Part of a small language model's weights: 15.8M parameters, shifted keys.
Each number is 128 + 32 x the weight over its row's rms, rounded and kept within 0 to 255. Layers, rows and columns count from 0. The size above them is the row's rms in percent of the matrix's.

# layer 7 attention value, 224x224, rms 0.111, rows 179-223, columns 0-111
size [108 108 103 106 108 110 108 113 111 104 107 107 111  94  89  89  92 101  98  93  87  94 102 100  98  89  96  99  91  94  92  98  94  85  99  94  99 102  95  85  97  91  91  86  91]
[[ 69  95  81  70 102 112  64 100 115  89  63 110 123 107 112 190 127 146 152 108 135 124 132 123 108 124 139 151 132 177 154 135 140  97  40 135 145 133 129 163 114 119  72 117  64 120 145 125 176 165 135  54 133  97 184 143 110 143 128  91  91 133 162 151 127 149 118 100 148 159 187 156 118 140 138 164  47 121 108 136 184 111 138 131  49 187 129 155  98  65 110 116 119  92 136 167 106  95 128 111  94 117 134 123 136 109 155 106 128 123  91 104]
 [112 145 133 180 148 101  92 109 112 122 187  98 144 105  91 136 130 118 159 178 120  69 208 158 179 164 123  82 119  95 182 150 149  72  92 111 117 125 110 153  77 101 126  68 102 134 122 154 206  93 186  88 129 115 101 112 135  96 171 117 196 128 139  83 105 161 108 186  93 132 115 111  96 117 103 102 147 155 168 137 132 114 204  77  95 166  44 165 109  91 133 150 121 157 181 102  36 110 109 172  93 109 109 132 107 188 140 108 184 101 156 129]
 [156 118 146 122 129  77  95 177 158 188 103 131 166 102 115 127 114 106 126 134 164 165 150  96  81 124 165 106 131 148 179 160 150 156 102 185 103 125  21 140 103  84 159 120 158 115  66  91 108 136  65 151 132 101  91 152 173 138  98 102 117 140 114 127 137 118  76 101 122 185 130 134 106 135 123  99 112 136 114 174 140 190  93 126  90 134 124 159 137  63 115 174 119 132  99 137 106 166  80 124 113 136 102 142  62 122 132  77 192 173 163 140]
 [ 60 112 130  81 104 206 174 131  86 127 116 103  94 149  97 161 135 172 123 107 124 160 130 158 150 150 142 116 111 128 185  84  75  87 122 151 101 116 131 144 125 112  74 146 100 144  66 156 144  97 117 127 134 118 177  78  97 152 178 100  58 106 113 115 123 124 140 163 126 144  69 109 137 166 190  82  52 173 131 127 100 128  60  71 156 105 138 153 147 136 111  92 149 153 114 153 149 112 110 133 133 124 121  84 133 116 200 146  56  77 122 107]
 [130  82 104 116  69 113 164 132 113 168 121 219 106 153 143 141  76 148  63 162 156 149 112  95 104 165 155 133 101 130  99 168 106 120 117 157  95 162  98 120  71 153 136 134  88 137  75 141 106 148 134 126 129 191 149 119  96 118 137 116 107  81  83 155 151 186  70 124  99 194  95 108 121 113 158 143 119  96  89 148 139 101  85 105 122 121 129 100 125 103 140 179 147 129  93 151 137  99 127 164  98 111 142 126 156 127 167 141 157 178 154  93]
 [150 111 133  92 123 156 154 135 108  89 143 140 150 136 163  92 149 111 120 100 186 136 146 116  94  89 170 129 142  38 147  81 149 131 119 169 156 163  75 201 137 116  82 140 183 143 128 144 120  48  71 159 124 199 146 132 125 141 119 146 163  70  89 118 118 118 140 103 122 135  95 120 147 123 160 128 154 157  83 159 109 127 123  91 161 169 120 130 157 153 122  53 127 155  98  97  79 106 171  60  90 174 120  85 132 100 135  78 148 130 106  89]
 [155 112 118 187 133 143 117 122 132 122 185  89 173  82 158  77 117 154 130 109 134 134 142 167 138 126 130 100  92 161 147 187 132 138 176 208 136 179  76 131 104 120 166 114 162 160 161 140 133  89 174  92  98  84 141  50 219 206 169 166 100 146 148 148 110 152 121 100 126  71 169 163 161 119 104 128 101 147 103 125 178 107 171 121 132  98 108  98  57 141 102 132  83 155 152 135  93 133  71 129 121 107 114 144 110  89 150 119 145  96 133 175]
 [125 111 146 108  96 113  98 148 175 143 146 198  65  73 106 163 183 125 140 113 163 116 123 155 137 128 118 156 117 125 131 136 180 178  96 124 137 154 123 121 125  84 184 191 153 143 155 179 153 161 132 151 119  74 136 101 100 173  86  90 131 134 124 174 102 185 108 126  90 105 118  87 152 115 108  89 118 104 132 176  97 156  78 106  55 139 131 136 144 200  83 169 111 124 108  96 154 123 144 162 177 175  72 169 127 152 106 139  90 170 174 118]
 [145 130 174 151 117 172 193 138 110  80 123 106 114  87  77  81  93  72  75  98 131  99  98  87 119 137  80 134  78 129 171  86  97 152 108 105  84 154  91  69 187 175 193 141 124 119 105  61 162 121 104 126 171 124 167 148 109 101 146 103 101  80 147 165 121 135 117 181  36  93 100 156 144 149 146 148 141 134 101 148 162 137  91 151 162 103  91 135 109 143  81 158 169 132 125 153 138  80 127 110 195 116 164 115 113  30 117 144 157 158 114  97]
 [172 143 115 138 140 120  80 150 112 183 116 184 114 150 156 163 109 171 116 101 131 163 146 176 121 163 104  72 150 106 135 143 117 116 164 113 166  86 128  77  88 128 143 145 143  68 127 112 165 103 199 112 143 152  52 106 153 121 115  92 112 110 135 145 153 130 128 133  95 197 128 106 130 105 150 143 144 178  96  22 147 144 131 126 166 147 150 157  62 104 144 122 150 177 110 125 136  78 128 154 133 130 180 173 167 200 139 123 171 134 125 112]
 [193 100 172 115 131  79 113 163 123  96 134 121  92 107 101 136 126 146 144 125 189 159 124  82 142  90 105 150  71 104 137 129 156 123 146 122  89 107 141 175 130 108 170 150  48  58 183 112 151 133  95 135 150 127 167 108 131 157 123 176 132 115  69  78 115 106 110 152 123  97  99 136 134 131 115 198 149 182 141 151 197 114 127  76 135 169 162 119 181 155 119 148 163 117  75  88 169 127 130 105 149 109 162 100 111 124 137 141 115 154 195  98]
 [137 139 128 104 142 143 152 141 166 180  51 107 153 142 140 110 112 139 179 162 130 171 152 152 130 174 124  72 120  86 103 165 107 127 165 115 120 122 101 149 105 130 154 123 122 159 101 151 111 126 114 166  43  96 129  56 170  61  94 136 136 149 126 143 120 138 105 119 148 133 112 148 157 139  85 122  98  85 152 168 161  71 176 109 157 164 104  93 152 133 128 166 193 101 173 135 152  86  94 103 147 103 133 100 100  97 115 111  98  52 103 147]
 [176 118 151 126 112 149 157 118  77 139 141 191 105 153  65 137 163 169  90  58  94  95 169 134 116 152 148 161 107 186 111 109 124 121  92 124 142 119 137 124 172 128 121  91 132 136  83 164  79 147  59 123  70 157 137 127 141 134 145 136 153 165 116 132  66  86  83 161 107 128 149 136 124 160 153 178 194 162  71 133 118  90 108 135 106 136  75 107 171 125  99 198 143 170 137 178 129 174 151 169 124 138 182 139 109 102 135 164 122 118 126 202]
 [133 149  73 125 145  76 109 181 147 102  99 102  76 177 200 110 104  97  90 142 168  90 129 150 111 123  95 159 105 102 118 143 111  83 106 157 115  27 102  71  92 161 133 146 156 126 112 124 147 176 177 118  69 127  95  70 106 108 117 110 178 151 149 173  98 107 110 115 123 127 146 174 136 162 122 122 130 182  94 115  44 118  64 115 135 148 120 127 151 117 109 160 140 148 162 147 163  98  79 132 159 122 139  98 100  85 146 137 145 138 117  98]
 [163 111 164 160 119  91 138  69 168 158  62 183 100 163 186 172 173 129 130 103 133 129  89 139 159 155  97 142 168 117  94 130 136 133 124 130 152 162 112  93 180  79  99 107 133 146 142 137  98  97 102 173 168 158 178 144  61 165  90 197 138 122 128 129 111 149 100 113 102 149 140  98 143 119 141 137 206  80 167 137 121 139 153  99 145 156 104 142 113 124 106 104 175 120 147 125  96 137 172  95 116 114 157 142 108  97  87 120  92 156 176 122]
 [ 80 175 130 140 154 113 167  56 111  79 139 122 143 120 159  92  72 138  90 141 200 100 164 108 167 179 137 158 191 142  89 164 162 115 118  97 110 114  14  96 133 130 141 141 147 120  82 106 164 111 148 176 118  88 144 142 112 114 135 126 154 140 133 135 136 137 178  85  98 144  86 127  93 191 102  92 129 157 136 117 163  91 202 126 121 100 143  99 117 140 114 133 123 112 137  98 121 106 171 111 158 150 157 119 161 164 108  96 165 149 161 144]
 [ 17  91 136 133 231 225 137 158 116 108 160 148 113 168  73 104  95 106 105 105 136 111 113 116 166 163 143  90 104 136 163 138 154  90 141  84 196 112 159 128 151 140 102 188 129 137  90 147 159 157  91 105  99 132 145  98 118 104 139 111 102 148  95  90 168  76 172 121 114 148 124 109 127 121 134 159  99  94 151 155 116  77 130 135 139 147 140 155 106 143 118  79 117 133 102 159 136 123 141 121 106  81 106  83 194 119  95  56 155 139 166 119]
 [ 74 141 142 195 174 138 152 144  69 158 108 125 103 129  91 120 101 189 169 120  53  85  93  86 108 123 121 132 152 112  92  55 154 172 104 128 118 116  74  92 166 146 153 135 144 119 143 142 204 119  86 113 135  97 136 156  92 142 126 136  88 181 130  92 164 121 122  81  98 140 176 101 200 116  81  47 132 169 120  85 177 145 150 196 136 142 118 165 104 136 218 102 148 140 115 131 124 116 149  85 151 172 117 178 105 138  79 134 143 138 103 156]
 [110 122  57 138 165 137  79 103  48  74 135 141 172 108 160 139 147 122  65 168 131 137 166 125 100 157  85 118 136 143 118 182 121 150 115 113 148 197  74 144 174  58 109 147 142 112  86 126 151 103 107 131  86  81 109 121 136  72 126  86 156 146  99 112 193 180 119  68 167 135 137 124 109 138  81 173 178 149 149 117  79 113  82 129 115 138 147 166 166 116 129 109 116  66 133  81 165 101 125 130 148 135 136 160 124  90 146  53 134 123  95 140]
 [162 153 129 142 136 193 152 132 182  77  95 114 156  74 156 132 132 114  55 125 134 111 104 147 107  70  80 128 131 103 108 159 114 120  79 122  95 129  87 162 143 127 162  88 153 134 117 108 197  94 122  92 106 128 128 150 142 143 142 107  95 110 124 167 146 128 161  82 143 129 110 108 129  79 120 120 135  95 190 142  89 121 113 157 196 150  97 128 154 158 118 105  99 127  85 152 158 157 161 195 176 180 127 121 117 112 171 163 117 168  91 135]
 [117 125 156 114 109 123 109  98 123 169  92 130 124 116 115 164 118 124 158 131 129 162 114  90  81 122 159 102 124 175 136 105 122 115 115 100  86 105  65 111  78 121 141  65 171 146  86 158 129 112 144 186 151 133  72 158 163  67 105 131 155 101 132 127 128 139 105 114 136 208 159 151 168 127 194  93 116 105 101 155 190 105 125  39 151 128 122  89  94  65 115 125  56 156 122 108 136 129 103 147 166 176 127 124 100 141 107 142 162  57 146 158]
 [ 74 103 105 109 143 121 119 168 108 128 138 156 164 150  95 124 138  23 159 129 112 166 106 111 171 101 127 120 117 175  84 162 153 161  95 120 103 118 105 112 142 194  78 135 171 143 106 102 143 216 162 148 154 169 120  68 139  70 125 159  76  94  98 150 100  69 166 121 143 127 165 115 142 150 169 132 140  69 146 168 104  90  97 184 161 130  94 141 133 173 172 121  56 114 142 132 124 168 179 117 168 125 141 136 128 122 103 143  84 148 106  90]
 [123 109 104 112 120 138 171 197 112 136 171  87 150 155 149 127 141 118 117 138 118 102 125  98 106 148 105 161 104 174  81 144 150  81 123  87 111 175 128 125 147 143 112 157 142 125 155 132 133 101 104  95 146 191 115 132 117 177 196 112 222 156  92 120 195 110 164  82 134 127  99 130 134 139 118 133 121 129 146 118 132 111 159 101 159 104 120 122  92 115 174 128 155 117 180 119 109 141 117  71 183 110 119 129  81 119 135  89  99 114 171 131]
 [149 133 150  89 151 116 107  70 152 153 143 183 119 169 145 102 144 134 138 140 132  65 109 147 105 127 203 176 127  60 134 170 164 142 110  54 187 207 117  97 136  95 152 158 103 132 142 164 185 133 163 109 134 116 156 201  78 133 139 173 145 138 133  76 141 144 125 113 180 139 166  86  92 103 134 142 109 109 138 106 110 142 124 168 162 111 173 127  78 171 174  98 107 105 137 114  81 126 178 147  98 158  61  83 128 165 121 100 122  91 160 139]
 [127 228 128  77 112 130 148  81 102 111  92 144 100 151 122  95  85 117 140 116 142 136 127 135 105 125 121 128 179  85 120  81 141 141 137 138 142 132 142 156 115 146 128 105 128 106 183 115 107 159 158 147 113 110 164 119  94  97 108 111 119 105 127 102 149 145  85 121 110 130 140 120 123  97 103 135 130 152 168  79 110 175 111 147 157 107  92 150  99  98 159  93 107 134 117  86 165 114 119 141 127 158  89 110 133 211 133  93 140 135 192  90]
 [112  39 127 134 114 115 139  99 108  86  94  92 133 174 178 119 191 168 144 133 121 145 181 107  87 116 138 129 106 162 148 151 177 115 171 104 126 129  92 154 117  75 115 109  94 153 160 118  90 140 109 135 174 126 126 162 130  98 101  88  93 149  84 141 123 127  76 156 154 113  98 114 114  85 132  98 157 127 119 189 101 101  85  71 101 157 185 174 172 166 167 123 153 132 157 225  70  68 141 177 142 136  93  90 116  99  76 159 133 208 130 121]
 [134  85  78 119 101 123 149 116  93 177 134 168 119 144 137 148 183 137 175 164  69 122 122 132  75  90  74 140 168 102 134 107 106 166  72 155 127 120 165 181  93 147 147 131 117 153 115 185 104  92 140 155 130 162 140 154 125 155 152 149  93 162 116 128 162  97  85 147 106 119 147 177 114 150 178 170 146  44 157 119 106 139 149 165  98 121 163  98 115 145 140  93 139 143 133 127 126 126 150 156 175 117 183 110 122 149 114 186 142 168  73 179]
 [140 118 120 151  65  80 163 103 155 114  90 138 148  92 153 133 129 115 105 104 120 140  73 112  90 115 182 114 170 119 119 149 180 131 182 134 133 124 177 139 169 122 104 109 126 123 158 167  99 169 109 119 167 197 114  86 143 137 130 133  92 132 150 134 125 136 130  96 188 108 164 101 130  93 131 163 160 135 149  88 103 105 101 142 122  93 137 126 100 125 191 142 138 215 162 116 172 118  98 124 164 160 143 117 194 161 101 164 190 141 149 121]
 [157 123 112  69 184 145 117  78 125 116  79 119 181 117 172 159  98 105 107 169 191 121 159 128 112 111 107  84 180 109  94 173 145 136 129 139 141 181 136 198 148 116 110  72  61  73 124 185 134  91 143 160 179 120 136 129 153 148 167 193 194 190 142 128 139 108 163 166 122 103 145 133 122 139 196 110 137 140 112 193 107 146 148 126  75 120  93  98  77 197 155 149 166 103 108 129 165 180 138 122 145 108  94  86 157 122 147 139 127 118 180 101]
 [152 131 127 147 124 167 128 127 133 159 136 114  77  90 127 100 129 151  96 109 143 127 112  66  91  89 161 131  81 127 137 159 154 115 102 148  95  92 115  95  92 131  91 142 141  99  78 132 160 126 135 124 115 100 107 122 139 194 156 127 105  96 153  90 126 182 139 154 114 118 150  97 203 157 139 111 156 104 164  75 126 157  73 107 137 156 127 116 129 124 131  82 145 180 141 149  33 155 191 164 107  76 118 148 142 147  58  71 103 156  94 160]
 [ 60 148 162  68  82 150  93 209  89  80 108 173 161 134 167 159 127 125 232 100 142 159 179 134 168 123  81 145 112 200 137 104 102  87 128 131 136  96  88 133 108 126 134 106 107 146 135 123 129 132 138 124 208 152 154  98 149 144 146  71 106 154  94 154 106 139 154 166  35 159 115 105 129 133 105 139 145  99 147 113 117 168 133 163 152 149 174 150 192 126 163 140  77 118 200  97 127 149 191  86  98  93 164 131 125 112 101 147 161  89 106 100]
 [104 109 144 126 108 145 141 126 145 153 161 129  78  61 115 132  77 161 143  84  97  98 149 128 130 132 140 168 172 150 126 104 117 144  99 111 158 150 202 129 219  96 117 182 112 168 158 145 168 116 115 105 168 155 131 184 111 126 111 122 129  99 121 101 158 140 111 116 110 162 134 127 149 169 161 110  95 159 145  79 105 122 149 104 150 133 150 110 144 160 122 125  81 131 148 161 153 122 178 146 178 188 143 145  83 100 139 139 178  97 139 210]
 [132 150 101 160 111 145 122  98 111  99 111 182 132 111 130  93 170  97 169  99 174  87  89 206 150  95 148  90 144 109 116 117  67 130 129 123  47  54 154  66 115  98 151 141 127 156 103 124 197 126 157 100 191  70 179 125  86 115 145 144 161 115 128  89 112 145 127 193  73 130 120 120  79 122 157  92 154 115  98 116 134  76 130  68  79 110 189 133  81  49 134  81 103 149 143 188 149 158 124 132 147 150 128 115 169 145 133 105 160  89 100 121]
 [119 156 110  85 130 139 133 165 151 160 153 220  84 109  57 111 158  94 143 130 135 120 137  92  82 121 127 128 167 119 127 132  78 142  87 109 176 110 109 109  92 127 168 122 185 108 171  67 174  66 163 151 110 127 136 129 178 135 106 146 162  79 129 181 115 103 185 188 134  78 113 125 138  72 104 100 103 131 155 158 188 120 155 135 115 114 126 168  73 167 138 122 139 120 102 104  92 108 109 107 179  62 194 182 123 156 117 134 125 115 150 108]
 [119  59  86 163  80 162 130 136 148 137 123  97  90 152 185  96 147 142 167 118  69  99  82 146 114 148 117  81 138 114  97 118 113 156  87 152 105 134 122  94 117 180 125 174  73  88 199 112 167 133 151 114 104 148 178 111 161 170  56 159  80 109 137  83 145 112 115 129 135 138 134 119 132 137 116 135 148  73 102 117 111 107 106 177 137 152 129 131 126  98  87 113 136 155 122 162  95 187 115  56  81 136 101  84 136 114  92 139 173 117 112 162]
 [ 82  88 171 113 115 134 171 148 178 116 163 134 190 100  96 113  58 113 139 130 129 101 116 143 119  55  81 163  83 177 126 145 175 155  91  66  80  91 144 112 150 109 143  96 179 130 144 112  72 164  77 118 130 101 144 113 137 106 122  68 116 124 175 108 151 124  97  82 142 113  69 184 147 144 118 147 124 115 186 154 112 138 128  65  94 104 134 118 136  64 159 130 128 180 125 126 138  90 137 113 122 148 148 136  82 109 105 105 143 141 151 158]
 [188 124 114 102 137 147 183 131 128 113 147 119 126 147 165 174  96 156 167 125 189  41 169 140 110 122 102 140  95  87  89  98 142 120  93 140  76  99 122 132 142 152 140 140 180 152 108  78 149  50 170 131 116 140 122 133 121  62 120 172 151 157 150  97 154 158 113 135 178 113 160 107 128 149 124 126 176 155 178  85 162 153  80 117 131 122  97 121 128 111 123  96 162 153 135 127 148 139  93 167 100 117 102  77 103 137 130 170 135 125  48 120]
 [ 90 118 119  56  98 157  75  41 167 184 183 112 161  50 113 120 116 126 166 132  75 136 137  73 188 125 105 131 140 138 148 101 150 120  85 127  75  85 138  68 127 131 201 104 143  96 108 113 132 107 131 174 206 104 156 139 113 145 144 154 152 141 123 119 164  79 135 164 156 181 117 162  82 113 172  87 122  74 180 118 106 136  84 147 148 156 104 122  70 118 135 119 153 123 167 126  82 101  89 116 217 134 140 195 151  99 122 162 144 145 123 116]
 [113 140 134 108 115 117 157 122 124 124 120 138 135 175 115 137 157 117  92 139 134 106 154 107 122  71 149 136 145 100 102 179  87 118 204 113 119 142 167 109 117 141 103 123 118 125  84 162 120 103  90 201 111 141 134 200  96 168 135 153 148 135 131 135 163 115 169 107  98 182 121 113 107 185 101 122 129 175  88 129 122 130 154 173 144 136 156 137 129 148 163 122 130  85 149  61 128 173 159  65  96 113 122 139 108  89  90 106 118 129  80 139]
 [135 172 136 110  72 140 163 169 140 143 141 130 142  97 121 135 138 103 115 116  97 121 119  65 206 102 178 172  81 107 103 127  81 153 137 122 185 138  87 108 161 127 141 149  82 138 160 145 146 161 114  94 100 176 141  56 105 174 119  84 113 130 137 116 165  58 130 143 136 122 155 136 163 130 129 101 173 142 186 130 174  89  97 117 114 103 161 203 175 139 160  93 113 158 115 198  93 153 101 136  66 137  74  95  96 178 163 121 110 175 124 106]
 [129 163 165 134 120 146  95 109 190 109 132 134 130 150 122  94 100  21 207 141 126 160  99 124 137 140 115 162 107 120  93 135 174 148 127 118 124 108 122  84  80 168 125 119 234 112  94 157 142 130 129 181  95 105 154 144 149 147 117 148 141 151 130 101  72 118 161 155 152 168 116 107 148 180 182 183 170 148 172 100 156 137 108 103 130 147 107  88 147 176 135 120  97 162 142 132 148 114  89 137 130  93 111 102 101 152 119 182 115 105 107 111]
 [107 124  66 117 171 119 115 100 115 100 117 103 125 129 161 207 171 108 103 115 172 113 151 126 141 148 157 110  77  93 135 126 179  71 202 135 110  80 129 107 161  89 102 106 185  60 136  88  71 194  76 129 108 123 147 139 102 192 156  88 167 126 160 111 108 143 144 124 104  48 158  94 155 124 126 134  69 117 106 142 141 157 102 112 106 160  81 177 117 142 150 149  94 196 143 107 132 115 113 197 169  79 132 162 146 108 150 107 135 157 178 101]
 [118 111 174  80 109  78  95 172 171 115 149  47 163 112  48 109 126  76 136  93 124 126 121 162 127 163 163  92 114 122 160  98  76 135 108 129 127 136 153 111 133 132 166 130 140 157 103 146 164 151 107  94 166 149 169  75  84 177 104 115 126 145 140 128 123 126 110 130 164 118 138 134 132 146 124 137  56 114  84 138 136 122 142 106 124 145 145 126  91 155 161 135 129 173 112 159 106 226 108 124 147  82 145 135 176  83 145  96  85  83  66 132]
 [107  86 112  87 147 127 102  83  93 154 106  68  79 114 174 143 115 134 164 106 129 112  99 145 179  34 153 150 157 108  72 156  94  94 142 126 129 126  93 136 121  79 192 128  90 102 108  90 150 222 100 134  82 100 101 145 172 120 158 124  84 150 137 120 113 119 136 194 177 100 102 118 121 117 124  99 127 178 175 135 105 121 146 131 121 156 159 173 126 166  82 183 121 126  81 134 142 118 105 134 108 134 109 138 150 148 192  73 144 108 152 146]
 [ 65 151 186 136 124 154 117  79 160 111 104 134 197  99  60 101 178  96 171 128 134  79 170 121 132 110 138 155 172 153 151  92 143 135  96  88 163 135 115 143 195 153  81 158 124 150  85 138 115 123 112 103 109  97 154 109 161 146 205 117  79  94 115 164  95 128 127 132 100  83 145 165  99 137 115  98 132  47 141 106 139 132 158 134 119 145 123 113 125  95  89 129  74 134 115 154 144 179 155 107 146 178 116 112 163 129 160 151 143  86 133 114]]